Weights of a small GPT-style language model, trained from scratch on English Wikipedia: width 128.
Each number is 500 + 40 x the weight over the matrix's rms, rounded and kept within 0 to 999. Layers, rows and columns count from 0. Numbers have three digits each.

# layer 2 MLP gate, 320x128, rms 0.255, rows 246-317, columns 0-63
459489481494479439456560502503541518504553532556461405536504496529507441509476520530381485552526400460566520505558487467500409417426481564430550560511607467526622459520505513478536503529480501
426439462483566453544500525610469495541486559570515599610541409485481450547544558523524541530374521548469541493518566543571443453456476479580495518577559521472472484507472467519580544513513528
447468477448511577518441467517552490541505530438526559452480519465593459492455507487490509492537459423456570526499515535420527484521472435465501548476518508529448502590493487434464548556512436
516536469486523496480451483463519498533460505454489511506508455475508473471485482541520497496464501465462495534481509473541526535455548487538448487472542446481545563470498488503442493509468457
531530517504509456474573492551509546509446516490480444509559515497504525537531461502445500461506459568526498507444463494479461526495490544490490498543521538487464429474477516512527507460565465
484550544570367492532531429430394497447445493493619578482470482461430506520525502516534434546445503471529547508424460488446486550592476488512555503478531478572457544481506494501471527464471530
480527454502541531524514489511489511545540433515487452483508449541482487468522451534516464475510545502503471495509516489525517527531490441507505495520486505515552527516525488595518445541456478
469461457569490544514521469540481490457506500480464503455502467515472509495476459574512512566479482505497563480526457439475487534438440480494525527531425485503556475545442497473507577446514490
502527389397539434482530525489483511516493448577401547487454501490462477492490507475538457485592663492495533501524553436504521488473454517486475552522485498479558493546552496583541469518415524
494566490533450572552476505497561578523510545497450492590473507555502551471490510483478463482465603489431548528488561541435451502529455486516420518622566548424476461566548560433547443598435476
513529533461518533499482504540497534478501480545549482576565530503496513543474529486516498553408491445552484523482500477468522566503587544553504519545499478532461504484464474534514491494527478
569557439553443517547530462582515549499457448467542480586425465447544474501479487591487496501464471555458437495525512435535516475580619491486592433443449476493514442465503518565431527522605477
483529486499470455495535444511557488491491547487488405501489482530538478548481482544482526546505461501478509469535472523553585479505467471457534513483488480555461564506519502531503527477456463
479542514483488554506536437506509486464543523509532444527545530585461538565457513502422452519480496533522483520424498525504530546523522432574524495527471598495562462535423511512520517438538522
591495522397528491519377537513588513459585523501610505500537565583527532468493570432365410518419531523435464523463499515534505472472514426541493536489487486407486491466587401485525388503437542
415470508567536540426462540536549473473500439512491492440533385521466420474538524530593474471522522488494503558539517435544445533495455441453508494566553502467455503521466539550458496462501490
536418523454541499449523517564527509516455552457437448513521490469494506496508430545503592498477480601531552504475544550622511484428463382529555474480498581432475476526450543488534501565480563
472457540509509545502488510539483476485465545515536477478418453497560522496480462535482537500468499563538552494493519483519467514432420491475494579516476528437497460520520539544412545441467486
515507507529515551484574538459449506474575524493524482461518507507498482451475539467535530539497485547516446486471476450505456480495505536493510403530486486525500489469517510548519466488471476
525549468420529566553528540523521468478538526499593530466496550610546548449444534501518481456498472453561470506458450504465526476431445469522502490473474558542553526491494457497522540493445489
517502516530514445462502510453574453462533474523512423457550463499557458542531482519501524528515477525504480518493608460521531469509513512404543527510507486505468480466457539489446467501472521
539437463548564572554470512524470508494465584543536604516548530533497536557499552498432380485440543496421458493445477519477533582517523526573453450454549514491586505527520498558568433448453498
462584512509470544482546460465453518543487531470449443514462436530481526455474549566425519533460502503543525484498509512527549475514517508444533504516474498468486482446467505480509497432517492
492536493497491469518463560472552526486535516541545480489436534440493441465497431525582453484534485427590544532459567425517472565462484594551473503449583495540484493575464461588603402499426491
455510545469478448502483494512443539387523530490496447491548539499529492494489512558525500470541565511512504553457530498422453530470402505483444473509551502563458506515476459497528493506529382
535498513457544514469481593463475462484493525554450489477458540460471478528510521468517487445497521459488529576539504528446479584524556528515414498473546456509496509444529481568502483490458486
522485458453546414478509478498474532511483470487553481417449520482539473501540450439500494479507560480483523520489484546498485454431466531495462517500448467453530533514515435472550480517486486
476524527577540489486525414531407502478563507485498475517490491483539526527540536425549489498520490517402486548518516479512502524429513476467473512507491485498489566479552530552492503519465478
450487502587475520462547397492443441442488497459482455516552492512517501504434518591586515562511455554437453506559577496503520485490479524445548460504530476466443494439545528514478523433607475
483494415520599546431496457536408539495449523465460497499483518556427518528472479498507549456486491577465542521505576522549485561499481493539457446489511519392516491488476541515455481402508403
516479495499538498493501505490546485483503485566464534498483485488471494556541447527504498488498501484472545565501466511529487571415472497503479552538584507523507509466448541509551482467486550
489421463468580539476479572456371401472521454512526556493463541489466467496488526479414471534505588499431529465492496612492449582429442545553514498494583449575625504516488496521582399523400539
581536399526519432525502518459485462557532453528463543465459461516553526482524486546467480464522539511472507536540513500516527530540417490498406495449532489485487519522432517522482447588502497
530503432537559520505556480403483464457515509475532477447440532510517438501513490567463517548452455485482510543484544420479559536571491526448547447457570488556523497509501517497446512436494437
491504569540520559438555451485509523495469526506478465482498535440511432534500500511557522437443580394524530490498510404530476512445545571489471494539519572481514465490493454516544419471528492
502535548504506547428450576570553512443450540481482541444473532493451439521483524439525469413487462467514483465397504529447445508492500516532524487573442578485541448450477442498603466461488516
508506558412475475463433540424497596522470512475532547466496543514478504486491488488458481526510453491524495476505556509443502565495513494488507500468520497554478517548477530527536454493489547
460480558533576527484541541510495447500403529500477489514493501531501498467453441534511474466447513500485468503493531521555476474425456491441538515534509515534481522414556534528486522538551481
495501464447489465512480496573460496491516481411555501445538478529533511480452556497417565464455479585451496457454501486524519468523533427543553477526417506550493477570492503523501477452471468
610473486500543498433429540484516499520508554500505534533504472442486440478478526564576543512500491459503508512541473540534572514393558489581590481467537455471502502589464495490529469586501482
506568503485503484554485562498468514463476551635493603461477568490394469474380404539553387375551598432503472529463538530461495452397518575547497381476474511518401500554460489521478430505431440
438464515525418500562552504500515476543477501509388502536542532463515470421522500498418488542540454446464497450516526503611561530547533563492559407512477484452537495473555553469491426502530559
508482554523497596471511512535454532518548517474512491435517536520516536483501513498504499515525456510499497466464492515451495508468488476435527466458471520472486516496542478484499496524459525
472495488487553471521456526542543517555465440537500507488534463483479483465529510431430506455521528489522464511462551524476470485543482571486494515430446497496435505490497571482466420512476514
490499481562511508519457540508485519491508506499594462448482467493454508470560458457465472493519430501503490549573494518474563495502439436477432474565448537536487528496448454544484574523424497
550466572487475415424480439478447559529560482424492541524514489481566472544521513511560494469552476481445512610569437480469519463557432477417486431553564455587493518522480501506460547550562538
521502498467541548534472476472489537495489474527498458485516498553499493440499487496509490462488525533497536466452542514490506455389522447389523442473401494457526507478544503499528513550469443
478472423454511501490557511519426466521488499491514482548467507471444472503514518589481496504549492544413514544538465417507468465537475488507554466521509487482516545516470450544485568565507527
554485541507517476496531504479500464496476476446472577561494530496545541531408466545541460505539494469480516476498462510517492472500498520535504539474511545494507492514494493497494494535517518
495579486444534518500487463527509554449519565444500488512489555480504513481503511508428491525425518496494494575440437463436539548538533467545494548495490535527504493551519576525471418492432485
553504580566526523498443493520573450493480467488485483506458490433533390552516529582530532517449604492515539515516482517492502502504599553442496545505486461503454464407478448483464536535499553
484555513539514502419461511516509485483506478472506448468520524478453473498497483503456443478467506586454459462481484515472470512571489461469522487501493567507518492522499494539495524531467452
478493469503486468486560518524514495488497563489477495521450500581439480536543502549504538500514501495564521477443466458544442450482432517453524564512570458500479424510430474512533474427501482
497578501434515560454525510503535471523516474484604421440499493587505501464499566540403441518591496528490472545495593499480531532547502415509520441508491480498436577510432484478467480539500518
538581461513516418489439472477447473594536472500525513480462540518519512539497487524423500447525519496548424522493501474506503497490462510509576515471506548471494483501433468567460485485443408
459508483448467490520542424508450498494523464451531478534470447529514442481524488513526440524521421470385515510481480536412507484488504479485502518457501475518497490509478518465469450519498512
513493542512513482456455502531476533519495456483525508466458528495618521486427537491470431496515473511469446481499542422521534526505491516489494508537485486508474528539525555533451505563493566
572371462532538449518461535556502523512563495543518498466486445432504453478535537528499443497563531493431583451551516468579516510438435495505435478514533426473399499472528501473516553569450542
529509527494483443507487526521518524469599482464512592597472521567467468519512513519506502521536481532547495559452424556500485431465514515504467481496460551569475494521517470515537541433474552
433458553497418485568487504546450480468511490489500475540448414540546587467495481519534523500451459520525522552503523597512469492483519555472421548487592473503554472496404546525546480559523533
415421592529508480507567510521464401484483529509497511502470536452463409527485555470527471542433532477489532501464569488512445538506498514470548503478511470594513543412443453482560527487531585
447451524494482493469509487466475533505525456483478459464500492526507437511528493570531470466467489471511430488546511433523527477473464481526535552447488488512478552540533550507491454454545488
429468465640417494542495495509578486514408506520545531572497514515542456448512479532519467525467492464400519450475478491534458465496495469521535505474466464488523541563428438535461509472533447
466465535501515557527545597466460462488476532580542539530559508430466476439517460511510510464528493461515422473481532513564482445467489492516496484470542451475426543422441541514485543451524550
514474498468499547482493474526558460470499483537482475481516489476489485458478532533447554513471514532493520518591502475489485439474509494505477494497505522520533510534468528536469515525500479
503576517476525497441499474488508503528481508495529514469439497530474499526492531571449515462523531496479471504522537464471503526515478469482537506461539458445511530492494498507458499541483454
430513481444527536446540465506476515409626510524525534462501518504481410531467442422501474464451560486439480511385489541487538474441535350563489452527493510443578443466472548499495491492468494
516535607504520498407482502406434527420504452487456485423584467531516414499478509533503483559488566548476468474454471587458503502496448445468556559484495525472510516556501504500458546467467395
484537525531501513476512472544506445555495504484445552458496416453508511473539544471479599425462504540516542460590417511519530555483499472517477534516515417506575454489476480458527511474507465
506498475518503560473472495564500471474486509439515503506469478582476472512524516507488533464516533470469525474525473520475584564536492523481434504492531491536472479493474516561519562522493453
452503469491420432530503416475475471481506491534503474547445466495503483466561469530520522495499596533515563476548489507435482506464502501513533550512542520523526537508490459515451486563490548
462525527490521527481478472580549510431530512508504464563551447528427517467511452505604635521511480475484468465452513463535549437468545435551521469502388568467531517521519523528514404506474535
# layer 2 MLP up, 320x128, rms 0.253, rows 246-316, columns 0-63
547446483613487546544492569541450507524498451472437508464486525529466475419552542476534538466532549539452514488453482454486610565547527447546473490524404510438461553504503504509474513469527497
456468419402508521601472603504479466537541561558488483564511482451417503463625502504589488458382607540454523528510509509535480531466446465513468527524531501435525442552494465514584513601528520
480539504568482475480536471542451486458480471500531526482545503564510534477509477547525507504456451514461445425456488493489506487481471544456547532494511464528503500498492546492484484413523441
516471557495475521487509491517500547463411408460465492627526455494472464498561586605531515490468451486517495536464466456549458545417460477559444542507631488645541518453499512500497593460447512
469496496502515514549440471513506502455510554504498557539429500503456505462461476529520518501414507426523521524531554543485459561483489506575574531524546511504534533526471452502473542497477515
487452465396523431495429497472582491537544438483538535489504496525599486502472439539497545505493409584492456485475567492486525477439517475482466542490451597484495526494565623513534500547516541
461491507553440516532467460549554541476516513483526528466532469479489469538490402525508528448549470526467512476467456462519547502490497441476528525467507464507528537445438542518496463455546476
510491495499467492541582456503509467541509488460554475428373524574443554463479480513497542503499492495464516579494440498490438483470434405472437505456432483490541517508534546530522577468517545
479468545436494460553518511440512493544496489522424466532560506434540435460484534503517586611556540481469522538501587520459510467512487558444556533514516500618507543440545447573507536513542577
516568446565409558483507452425518451500551490461548489460460472620574479527505448495518523436510475494480545497526571464422490459526542481407444507566512552499440450621513565483467556488555450
440518483446493481550561457485491454484533494507452493481455454536492506460524469511460513445509478536519495477521523509476486485532440451457504480518543457476555497461483532509434460488455488
509583481532562497506493449514477489480505485513463562394549484540558479487546554401462471484436512455527556528490512535527506518571465492561496569555539423583432509541496437521455485465501441
539488594499506516539540544561529510498481474509556503583500455558485525478564511537464403528504494478493488526463469518543378500521432489504483565418582496473615607494527455463573471539437536
449473463554435502490508501555476548434524475490440439532491539450570427526462479492554552436546518474452455513521527531552492492497526530521469539477548505442475491525468510475463431558533460
458426504507526515580432545541580623512516510540570502564541539516485485540561565440408557492471419583484451451471483480526478481524547519574442601436451453425529558483526538515537365559496529
514497444525498551458444587548462575434489557458511539483495542469495487501525532448499534468467484519526467516488514493467570476513529493438406474527446474503557523488515506482518452518492521
537464504486489524567460529443464459496512481493483498581558508542467569484566513449492600559503520594481551549505514518571507474459449495502574530460582487441469490513435533491573521577424555
500470531537500477532480550485510456468530535434490470495465506480476529565539534436445433512525487477495436504518438574530457541559499482528497444502492501492490533554526459455543534486488567
496475460460473494465470549481483511511427426506485528547523460479495491524537454514525532483480529462473531494515558537481470526547527520525522488493538508546497549512523525501498530520508464
488495446411525513506412439499455497504491509586475544505526521519547467536543471442614450462413533458454584443493468571538524463508477535522493464499432437506508485502445507552538454568540521
452556487495527567507549423510465486560519521473479526475529493514454581488465500544507467493542536444566462496501454470480549544531487421552452459529489507495531565488506490479513536475520453
461441487525468582435529508557477482453531510410537491425471517562482464571506527462505466511548461372529510461442479495491575514449510500567466561552497534553484589499511525438527502610479525
529500551470527423515514515478547453503492472547507507499511520497547483509555437507482500446534450499486483468473467481435467493479460507477534442563559479519531469520485509517471546529482472
499481548545529505445518503514557459495377496474460551466501473570463484466503480549445507409529469485464464458495499551453501492538472507544494483573465558457491434418484586474485544422507534
494502514513472523515514463555565530502454516505513465566469568447512504514472520531467528496495535447476520426498541467546445555476576529583418504568471598441576447462534537469511501513511568
457491445496516548346553458537510532532528512482514514527505466500535451515485429514489506510564531576504489477502510542448474461541501486523500476490480511503541470517409512482502526498543485
520618541561457488481513495491500454483510531523480516475524564536481479569471541516535469490482462518457444511492525494473486458518540515497489492532514527531464453471445480486504477479521448
415524551533525572482521486505450577513512521487533500527525492505478540476513537476530473469464446538462551515461501533479553420457546462493467519572405551490374512511572513453500580543481451
537499470512511460520507568463595529526501443547531561473427441552495538493554496423508530455502454515455565507459421515441586446499506534551484549506434486483518476504484541449544448568457546
491509493523559496496442486511484502518480457540438523549548563513478508557531496475507526473522511506424446525571558471477605446517469462573466538449508527509471543506487478543560483536516478
495530512527562549456441501476509537507476551517457463507537538517541433443415539428460527462487493519528515474501515448431504510527513506438546470478440491524473442504520494554433553461503503
584481488484536500432474468525539531510553480560542513452464439602523434471535456473454583524506443574425496528438478494521541541460549532486489398546514440540501539528551548563533511472514478
435447637521488577461482457550487581481422482470525467537538530489457477479506524477591521526487444478497495436507533494485448485431556527534572498482482448476481511484550521478514546459547499
562472512563439535467502460509470512507474531422516493465495458518448535474499439504507480515524522454552520409493519498508477457477497474559474573560417538493524445522496539484504500479504542
583452434526522509510486488523472512556518477465500500523503417515482582431509503535480489499585490569455484475526552533484484485532498449523518530422461499475494485493473476568496474534456476
420462503458548495606486525475535484473516517513488478499526529507567509503514565525542566471515484478502487495544427542458535499470460497487470501488557501518557515502495567495474405535498519
439536492502504496475554553457538517544484554455481551572470513478481514568540483499535495516493461527500504457538518481487442491489516453529455530485507440492508446481460493470491557516467508
496502508543538475484542470535490512527422504489505500511526481528527462514480470540529463450451496507463433500564485495433502476487479534473475536509498521551472526489474499491481521498556466
541506484461515462508424497547391559422500524437461474521475448476472509439574480565527555461523583459457564594444462512504437497463540523506499520509569496516500504572430481518497515506425555
506445506479499587446552548498455522496494484485493533473469534519422492497588457516561522541521487539476461491499477490501590474492596437544519441528464566472496544461522521508505494552465559
500475595489480491519489503473500463529476516468543544523501464479550533486445476561431491453504463507531450395476434569486527476572517509439489434473483487494435480453501516480465610452462482
544519547556496508461452516455442493554504422490520510452497488449523438536476485487573465535452529444510481534555526503511448448532483540409511519530521533514500494478539539523474529528487586
483541521504460504430533461518458548448480501467505504490518504536490474483514494477543462478481514503538494428468478484481511508516540543481496468482513492487489531509514502489471485451494492
503479511483551466477474480496490504567492448509496498459521495509471531482492538468433512460482451490489417519482513507435505500521484529490499473460448507466481523477461533521449459473478487
496522529502553466529448585566501506509550482544500480473482500476478458525535434515469476489479522472520558525545441488469529460535507479503425571469525489540483545533514390489562529567525500
534484488387415474509527490438472527481538500521439565482478530428528511559541464508420514539421428506499490488586486497326517643452370490486553566591561485650519516507569481492491604429537595
557487431492509446549518551556392568526518472514501558489468508471535528462504560497482476479498485495444534484536475511492569481505474507503491456496445540474540503521496431522511491577449500
531538566480472524528481491461488530445553431486528486490586441583564509511484476496553526557465557502532513470474477555453553566511508492528411526471482509526450458461542515459518531431478482
507499497576514505510520487506464489496560442526504477483487539526499525563549487474514509506468536465479524474510541538534444474443484483476491437531539533495544463497440476519503497540526455
516509451508474485438459489513475543413548512482520502467464482479427509489484475499416546461455542504486479568508519404449505499556513514474518515467444574512439491619457580543452488459503505
480556565520492554495488526521516518460515513547547487545538432496407431542627508531533567440459520484504460466501529455457428430507504561491459532617502509503475536494515456534513533430485535
512558429515574570560506504540462478507493461520490530470588503552474458452416484490613488554509527439551597491486487561454468480454471483530526498524541470466458479525488487485516542460532534
517443502501530480425487465462486524579540407453484536535496523491471425558427529490499533503471480416477530471542533479486527509516543458470483388501483502534490481534527488518452518437588539
520510448564503503458475481556529458430456539535567486500489521532494469475549423483498421478417453530469434496529584469445445490585495556503515497516502576484596504562477597539553438465541506
438468525485455569496487507535539507449446472469502517479541431487411463470436498473577513614471519488498535422503506534489557555478509487488438487499497442511546498480480465372523540515471538
582453470483503487473515529432543472496481492539502595454536467497473621440473461535527514456534569489523551453527579408500478549438451503436541478514474424510567504489511490448514519500512550
398444506502557554499444553583514485527475572550516505550536496528425519518526507469496454464475471524516465505462583487547490539491503591459524456483496519442549464501485530563546519503443465
414577484485562493573469476425532549485459454499490581482475462545503454483522426451434548492542548432506487470511492501460468461571523428496559428474503477422569501563536477519463491452536459
551498433462417509512464549530494517477547446585592566495534489498471489541490501558609464382429470491553505506483491493508464504467511499480501525551488516515469479579449470487522479431541537
549526465530523491505538545481567478520458455522514551454552510491509388486494504516538576494492472507524533562479496369474485546475521490457498465536403526509500498484535493562433507478534430
519530408518520528551471500513490549474511451480552498494595474521514523459521454534468442441556489483385483519480490533471516473536538463507460507521477481493509513590533521440442511522526501
528441468499509527498455533540560459557509518471486466492509507520484495484481462512437481484534485453475504510556486525575480467453452514519504504461534462559487541482451521534556544551503550
543496475491523550509503528495460498451484551535441543534498556442447517522503579451458479479513540522526515518510444513518465537446494502549434578515522495522537500502504463504592484526512539
548511477500473416459499478504533531474515452432488490467455469538612487552570511490533444460472564491527568502523509452476538535528495467536508515553525514556533452541542444519521480528469529
482479525520496514493552415510525527473452488548442470476504511446517448544493466495533523496493477553480541501541513480476525473453533421544441505490463494543558540485542535530545546550437492
581512532524572513531506552535465559411548495473496466523593447468527487479487500454453523503492500557564572495490470500494455488471480494501491489555439552603505463415487458570496558518542499
533411631529484601419485505448493435528509538542530431479529444498494492474539560459503485464584499519546528523595558558504526476535538494500446552451551472560425517524500528522535522539497572
502580482583521496500568406429495434565581491478500483477568549554493556451417489593481494470509522458507482490384510508447504504541488446477518512509470504487474499471544484371555518476523486
531478488508478479524538502461473522462512491504539480569509591495446499494469464515540438573483511460463493550464575440535499488489470501470519468491510531538440517468514519496517466532520509
464531482496498517471524583518530555485554464516464496480509578508535487456470502453486463508546461613578402514470472498445467528461438527401575464569503503441506476523569467500460463523452455
527488502485454450478504544497527473551552448459491507489511492477494518475466514483491512480520452498478525544518599435489477445485502490472478472471487498516488485544446513452509500461484501
# layer 2 MLP down (transposed), 320x128, rms 0.257, rows 246-316, columns 0-63
489506507577526521507494552527490481489580509484536501535566433493616525527460541507406530532461511466488509544520477519524522510497503514476454458547478456489463466539458550489564537528498581
486493444483463478528437512559430475521497488493456556540530447403453532461539501512530509532453531510527508516506578466506488544497534580551530452443467561488541497502515417466444498490435626
547596504463513422494489497506483506503484464511459548541466528527459531493516544524451519460506557595570485499582503515497492547533526525460469507553570470438511522445472502480515592465443556
505496460511526529507492472469495474398444574429503513444543565447485431444506381543519525540465525463477607454497502451551462522484470455559535496490567437473520556534542507516507556531480534
514550508511488443458449493502559504489531564528512533535442521510559445482524531516491540522458490463498511551532456511473517485547547525514584517489571441532569507560491479550435496459481471
541538551582473499452495490524540459472496459443486495554486565507540524511540535542443513493529483499506476556538541556541510453488569513430465550528558551496470447538461525524477454489511465
515549488522542504534452514455478511476555511445408518478524499531561506521511510567489602560543539556501485558512502469462488537488519597524487511474488495503493530537523471498459505522474569
509502370491489531465453520538588488486521454566539473515540426543498523455438472474507450567475467525488449544488437519527502614513508512504540515519549557507510478556546482502439581523487422
515512480523449504617420456489493481531582463426496504443592507485484472452440480501544514465447377428452545510462459520502514490547514499530493527525598488536483506420465503499563527532569543
478427472419550494516499525521498493514496477479498554482532507372490491459488474534516535417500507584548465445495484571491473516595534522460446511443515529520491477495441548389450512471524466
455525472473494491403481517499461488504498558471455458414490471474500479490472439570506493480454461517467492514445489543504484468558531513404517422498481462485485536491583514599449510496472538
457492490488529562450529516440518544544519500583460513523513473539505451502507458512401517470534463451490460514502436537451539499472518512491510476489461578532584533485514532528510499509473453
491497492578594457526484515413590473491443494499498488503418510456509574567468422477469505511500521546443431506505506457514456485419391425486481542476598541480477563502590438463500463517483509
484534533547507495503511523576502484416485510453492564469499485555519545470482560417542462472471538541538550487465461499469536451509570459493512497423537412526444544497546546467420467563445498
503514497497437464535445482441519520433475523509500527397605516565502535430579470480493518527468487488404460509473554367487530440494433572537483530438468441482547460567540489557608559519528615
380437478489527505499464434490472533473518473573516512503448423517487515526502508535526439510538532588501540466491498423588511507492524525543520455500555519613474509486382518533464480488513487
470518526566476412411518561604556486540485505525481451527486474505556466566604524425554544476530506528498585426482566552513521463540477501426512452510483540465552522527473521591500471496459508
498527514521514527492471574512528515472457563550574654524511478508512475508527512474481498546525505532481484502523542438520537509566484521459518475442485572496526505541598493547567462445411489
462530443518497475457442507569449595490470555552565516499510502531563503516571535511532447502453514469469509491460512585479570499494529495524509445541576528477539518470515449532459526483524519
545473589510551481477606507554494480564514452487491553423531534500493550538436494577520513467487482525487471556521602444535509525448466473432520536530529497561493452527533459479495396451513450
483499469548533529555440484490421492511536471468450491509492463537482521484498450520467514486554432452509455501488471533522503503498489547486584501508481554541509594504492522482501452553506536
516447502402495544420577497493570497403558518452555489478450507458476475510527543489589552525528483403544444439487542532528550454490485438557474497481497505586497514531579487442551522495553498
506573500570538460439440470579524491507540546512501487490475537411522430575426419522484512478488581505479547471499514472460463572489496536459491444500588481521522500531545498449490519481521525
471529495600533469532502461549558540455416507493499572446518500504496475560522526539425492505501513511519537468470544545442517491471527500525480455527435488417476441481550479598547511563424517
490476502516466506539454465465545549457474492522454470501533626460521526513500475528528431543540552505543443532483541481414503482487453429511501562539485495504405412532480458515500548483577414
409475512500495516509513469509495508554556483534514555510456502492446536540439475549542443509547487528512495517495459503509489541480480540503542441508497518435483428490410477502542573601467551
451507537514494524474447490491515452559506478552473509481512480500502510529494573562537522475483480530513522538534569436479482463586515469517541546538527560568497473570520460448459510479508537
417516485529422447542438487557462536398510491473484509521464486564521550471476564479535558523524516485445493529495460495510525473501485495498496536503541547538505556426543540485575541494565549
513526541467517509549459499507351532433532515475454459491512486468532509512539497512471489509509456533503407530519565507544507488480502543445506487521501504495428501535517441516439507393512532
511525492515503475536491576489502482480509609446520528528472462507509477488522565425480521501494553467550529418482419434533498493458457510556463503475429480434505528498531561473494496511447483
499513511526486470427464454494486589487516540530488513517525467462543421475456480550420436431476517468490502533486539583509404589483460533454487469500559473482449477535505511576465513515526498
529481441555491480525512562512551583489450524544522470534540495473537521503514519539502484506495509509616506504493536505509504445585506486506450447497426530471475499560510490474519513534502489
550453478520423536461559531450452551584543468520451534444517431481543501438482478568465505467515483496515522511485468538474483476464468528476589459481532462530510504556472543532523465540409497
450480536582464498432524586481494496514529478494484455492509509494542501506509497503457515474497551476587447431511490534521511457492513513415475454506476485457506403479488457524522531541527570
533504551513503541474512468486506457486581551421490475500547535534529491461513460508535524513479475489488507497504471521503454495487481498537582473539449484498442426469468521475441560425462439
582554469460562551482535519484493536455517554520487453429464483545508489524489567530591467444499477498501548505403538558520535515503473524549470484493458513496439455554501519482545471466463385
504492547462580440540476497523557487528472490511486479470466469527443509506495414482563563448611531490522533589475505494467538513502572563522493511561544475500524579501503505463475549486505462
602480480441403482518456503515526508523581475526487526508471460487474476498509542512468505486489459508498492476482496519507494556518526509501503472470475506531502483504439472405505497471491508
417505480523531467547537467495475510472515600501449503463483504490507524495528458538586536464520554490523603535452509519491474501503484563533509535490497499559498539474436472488525510434526481
520544516420492546564435504536491514547464537529558470552548444557462509533463404436524501513477462502509422466465525499542491515412558420524451491471481543497461540497501549496510467499495444
410477483542459492527487535423501463398485577539516521560567494544511429456494431419440533501473490473532497420496465468493514495485447597509497457523409484473485478531508479445487528522507504
535539501535522520432509538569538475464602515567537502482547493534539539438445506514538515475539571473515531538533519500452491459515432519510544455433503469475501502483557491617505461551423515
489468510509497478546527506456416536539504528493512519516586455501538474600526473472504432519505492484483496493536473504511519499525552535505478467477532485517482472514547497481513477471486517
531458521479526526483489485519460537528479500455482538433472496534460533465468523439602525481538499492487446501468517488515503528524492511566511443474456488477509536443401502476458555514503472
438548500472507498530498627516425457485568493502510462479528457557505512445455475512480457494552527526455453561469523483449541492467489556473445477404442480501589511533513459552556505524526440
454561552555500458522509463606491520502468544527553450452521549487520474492465467431543502464480517555509511487442514505539506435492614485427510569494516429487516474555510498501536492540457554
554471434604487449572471504434481490504492497483462468526472498403534504495449516474512508519542444548459513474514475402486536521444449487485443446509475512475466499489527537507453471469518417
501495444536498509466510531550448503537526520443444488482427436456511529433499519517439491482538514494472504493555498522455537511491489426501511510518498503489514528566473495564503543544466456
462463576461472518459547476482560513526551532482534523453491448530474427467514505503536522500480427469511472523497495471483470555522487463459520481546450499462526508492533505469502510473535509
431516479452474543513487600542459511555476510418567558521491431490494489529527429491523431529487500529526513504498491514535499471518495526451455485471497505445619461401469525442487558445577479
499447521525549434545490555498498448479499419546527466496456498536504550543474482451518537571428576499531529489512522530552423510533501429544505533425451547467507485510539445421431523501507550
552506561412541480574468441497455473503564498529520500447568528483532439452499455544555436492553593477525572493495537477482537459484519476486527491494519490531484438464453484409507483456507467
527560555452502542482468438491602543482492488476468463490522485510488440511530471503546536486497462511455464555554531559497570538471583565484526493506495514551547513478619546472471539485531486
469444542491531416513486503420409526519542486518481523461464513494465495464422467464515550466516562487491506476480400486533484442545506526459449547510505467475429437410525502547499458480529542
517547490519488509463489474501508463574479486519442550545545519422576510473478490506505497534480529496505407520452442562487455468507498471447527578481529540522546440570517381581517498525537516
439582458517451497516502425474482432535505555474523474535484556475443358544511498500442511470420466484512475571482413522524436522563532527492445546488502504493489490549388498459527542497500450
461518526509484466460569492439605536500581415535500482461491498536514488419447485522543529549569531512444481499519462474484539530500492490481456523557476540491493550516525539509491397514572568
599482478457527494520553475503440492535532529476456551510433558419435513390530469554589405447542434464462463476553524504529564502445441546488475571453467432519465443534492541435564539558407501
512487479511462528455556524493523495563503480520510495525466388520589499528432507495579496519478458435517489469510505496519526532463528428527508487597449530478462494476480558432548488475512471
568512491562471497421512495498541465477535507500481535538517461547466535496514465546399500506497481525566464460550480580466524435458513519424480474521542475524528499459497546509514526455564541
460512493486491564412510502508530508470534520534489478487529461493545520554523488535518534496514514433542528463527498504536524487455418519518550509510416527423450535561512470540479537549485526
485478515482581508519503460404459515487498534551513532444545448492427502523531457469586495518482531478486541519474510486469502505499573513475434471491502496499473458482515520490464478509535523
593497535446508475514493535503536515527443483517531525523518512521536452471567523562499484528474446544494561530510508520477510498501472463555534480523487469507530520475476500602386566502518478
457526510492514523486418454569460441486506485481516492521530419476484553533520541528471492497520528512485511477467463480375523515467455540488460557461439545451487544545466461561517479532516524
452474506472454550451432531453542461476485479495499487542503520527464474526522492500517460549450459455518498515571487530470504506563493570490535473544510477466539558509459563601466486550555544
451471477519438534479485537536479477502537488561503514503495540513490485446531498508457487530448537516448502526513453499463534512456498466429563466474519449514537506568519514577461517494534441
477511544464424552446520490483549514563487541543538440455530574527449564461450534498480411479583498504513553493535524511450492510479468535452457513509496475534430563516433503448521568582495590
485540612533523544449429415583424432474465508425542453523500519571476476506500493484481441464451440418480466576414461571472515518527470506536527541458505540590526571510508473453503504509539459
534511448569529384476514515477481488477494466493476504593581513518541446502464473523431497551495470476473534536432478477495483498460501530462542483491478494553480519541589533521443513504458483
536541546509461470410438498481475524527495449490497507453526445543519500493510523485584496445533523513579446490526509464515536475475537522453415444572557503537547467501495447531471374499476482
521489575503523544484459513546504545516488507472529532480599562478478496517507542515474554526520447481511468566463530471529472514486514497432497552441504466504488512482483509462541536458513475